Each number is 500 + 40 x the weight over its row's rms, rounded and kept within 0 to 999. Layers, rows and columns count from 0. Numbers have three digits each. The size before them is the row's rms in percent of the matrix's.

# layer 8 MLP up, 704x256, rms 0.0916, rows 95-122, columns 128-159
103:515520513542523547493495476512498473414478525580455463479489583482484442497492595517516545485423
105:484458486464534462471445495473508489521504539456554547443493457454492445428520493575434441464528
106:473513559516572519423513468546444413454508514545485541447520513491520565520510486514485535504492
092:509525587567530484478561527527551517511525484461472501569497446496482484480426454531512472490456
101:443466439448588505462489487477527513471435474513474474496448588459500498541567482559424541444549
098:431582421464583508494573491590515500434517490446461567456540470487527476560451478601471485478473
104:475465477559498516461475465566483505485540528507482526492549506501528514461507489496544449480554
096:467502453516499557501470536544523451556478554485417484474545574509526566560484479531493505573479
097:532473444499544501544465523442542500460513471538492522516526534457501461492493497527551509515571
087:524418565475463504528534554524545434477509494512489452467526551492507529546448491511545549585507
077:512501540496474527564480415474538605473481586459491492544519478468528470481532501492459428499506
100:463490516533497498523479496581526478469473521529436498524456472458478529430581503544456493448544
093:583474478536483492497483479527550509554541577545520523502506578518465473483460469587526521515494
102:513518461531513533490513531491550472481606465596460517507501530553532502518532507463527541543479
106:471433528480484522469495498541465506494465499339431572546514501413502464474455504530488487564473
102:404515571428410458464488557492509511494532572490480483531510521595482526469527484543405509452493
109:510450471445409453522583484492502583508543486538484534498520478502549486571586479573529593466460
111:533459490440444483456575484488492461525531512475524548589475518498515489458525513430498482423545
105:468446560466491500548532540561546476461465459503460502438463497478562569456506536433552402568497
104:451466497526485509458580439520460525482539462536371526464489552522507520497430500468501520517502
099:522515471471548492493517547547531551435458519489484479489504513510431515525446508497441502480477
075:516468538545487506492455500470507497420483548553514487444489459496554445522521564429516425541574
101:477540560489439580529462461505460533524509448553529509432501529481525475512465468483462470466519
101:544495516464525500516452485565531552410509541507486403482474508431520490467425459489479484506552
091:457524542510504516502515487591476516484463499448527546496600469510535439455501546466491488538510
105:540550523475543502494565538473484530486489501436504491545541440578503436469551477520462542505495
099:592470484481527523473522462514472475495521557485452541486520474461419430556445453534521420559532
087:558545553519487421464506512491537476526471484404521493479555508441562476526433482509478537488505
# layer 8 MLP down (transposed), 704x256, rms 0.0866, rows 95-122, columns 128-159
097:451493461494528451526438478502509448571524475430534469457512450511534509517464464457476523401508
108:469520578546515498407509464451529477451472549515493453519521542536470528481533528442540485503598
100:499501446465540487497543522440513495504415469512493500462600528550518529604517503506526457529575
096:434476510491535537532544539459481509498504608468491493420545485601456458498526477551568466524531
103:452566560533503466508404470461470411541538522510468450537526512492541425498472439509535481518485
092:512464530570469497506505510598532520487525464500532507505406474473503444502514453500508508414523
104:513482486516479539510566528541471543521474458519473560545542474475500560474540514403496453466459
096:491513468534518405458529574544585545509471476537524507515473545484426518555470418447479451535540
095:580481579445490517556529445448550490485479506442510457434482429515495495550527529482459434480451
085:468560518492571460533505502557516538441453441503450537555550555499521543471492504572443535509509
084:528478482469533465565532527525512513522549470443533456484449493501543487568525513492535483457498
099:519492560442527515451528476494521506434494465581472532455520446633575579375561476543507519532497
090:459544476467531511512500571428450536472441477500543487488600500445504504516472483499526507575508
096:529508595466516525494525507489439532469519499487533479479520426505543560510466482433457501578462
099:536534469546535483482485447485556423506478512552489469376475500563489444546495480513497494486561
102:588503500531517519495495435577521480529511443492525463467535509491505539500536483488509460507531
105:506555507480496526468487476537509491474424590506511481572496510557543478459509498532440400495497
107:492493433483463485511493429557532490473533520506497497528527473512500529450455479484498529504512
109:478535485505515520502503486466506499537513448538488524455478502452556500487575502508528458554501
100:512508490510533545485488500524517463495559551479532487493504516441454467456505443477462394570520
100:485531506514501502486570477442501479522458496479428539508535444521527522489517494475530447496531
102:518537461470490397519441598438529439460493546561458494429550493456498490527531576474583477520566
103:555501514559454547544479511502447497418538535441506471523581475507495452580490441498525476491497
099:491457464509474515405502538489518443506503535479582464621472562548448425482531527607483555473497
089:559434513517537468420479497451507548580525498515496542508407484582568562561499519513436514488436
095:510479492424417515545494429598476481476466517550450402499435509496497515569562576489531468509511
099:524494495564522464542548497637552479539404514537447464525441524600489438478463446421545519505460
089:507494493499514540436518484488444459472452516523471512471517544497438428471539465450505447450525
# layer 8 MLP gate, 704x256, rms 0.0909, rows 96-122, columns 128-159
104:469492527473421454460517410459508442381437537526480458511541530489480542545513479615500471540495
103:504552517402489460564539487507531504528513486370498509562456498485454519491447531493508491445492
091:506475555497474500548465449480528513461502517471566529420567493536470496445502480535488509528569
104:514594538505464491514485513473506431550535519521467510550532522491488501457493468554518500566545
100:548507515439505457546473473535458463499511467572507490535508471489577537542570625518529552483523
104:511519544474531588479492506490469513534499502447496574462520505498454475444525520506489476465476
098:426494517509498467493565536485458529491476470495538503508495491539518441498519516485519537487528
100:425542530521507530457573544477511527530497499500434460431568550542488429464552510473452484507434
088:524524363596572461478522444453438558521501544520546521519466499458564534468412483566431548560450
076:525545457558511517530494432470466475535518459474524517519468507525496458514490439502575506524456
099:515475496597466575488489422515490508531515481503533578520478539500495547516413438447462550483550
089:434535457522488466546516567560496543503460498488453507535507505439443508452467414541479539519515
097:478497445449504460503519451565483510479482536424557496493535573509493469475499530562475488546463
103:486506448466514499477476471476540516489519482454484492518498488418532422474502475429478536563481
108:537562459511514485451584521598497476497487513495509442539484454506491533495508487502551474491546
106:479552468499448527455544530523559503521543486474444477583525539518504449571507551517487481493520
109:440496465487491498527483454498480564418455478431527521556468583487540577491464434528448521533501
107:525517436437501428529554414572458527554463526509571552500472511497503423542531551570510533417479
102:622488520460451442509528487419573425477495487527527514570445434514495539507572524526442490548479
097:531497504474501530419562506544413451522457510525486551441527520481459558581507482475503505531531
104:540461536491510543519508448555500577434516486486484505529488472516491458585506497504420472443410
103:482501507502488465494478533471466481480536519472576514515477441510543475537485435516543563549482
099:510566489466569531446485450564511507464476478566534509440509503455470498489487533496536446556502
090:520495577514509465521481477460455500533510500499498538499381605516547505454468504461434491509595
099:464578530541434506551547503597500482413554460546489554490524558499537445465550469488464442538527
103:479475519499488459497525484480497504499521495589484530541574496455428519539530526491461568549539
085:496443492497560562478513511505533544444537562497537473489537500505486473496460449470485438438490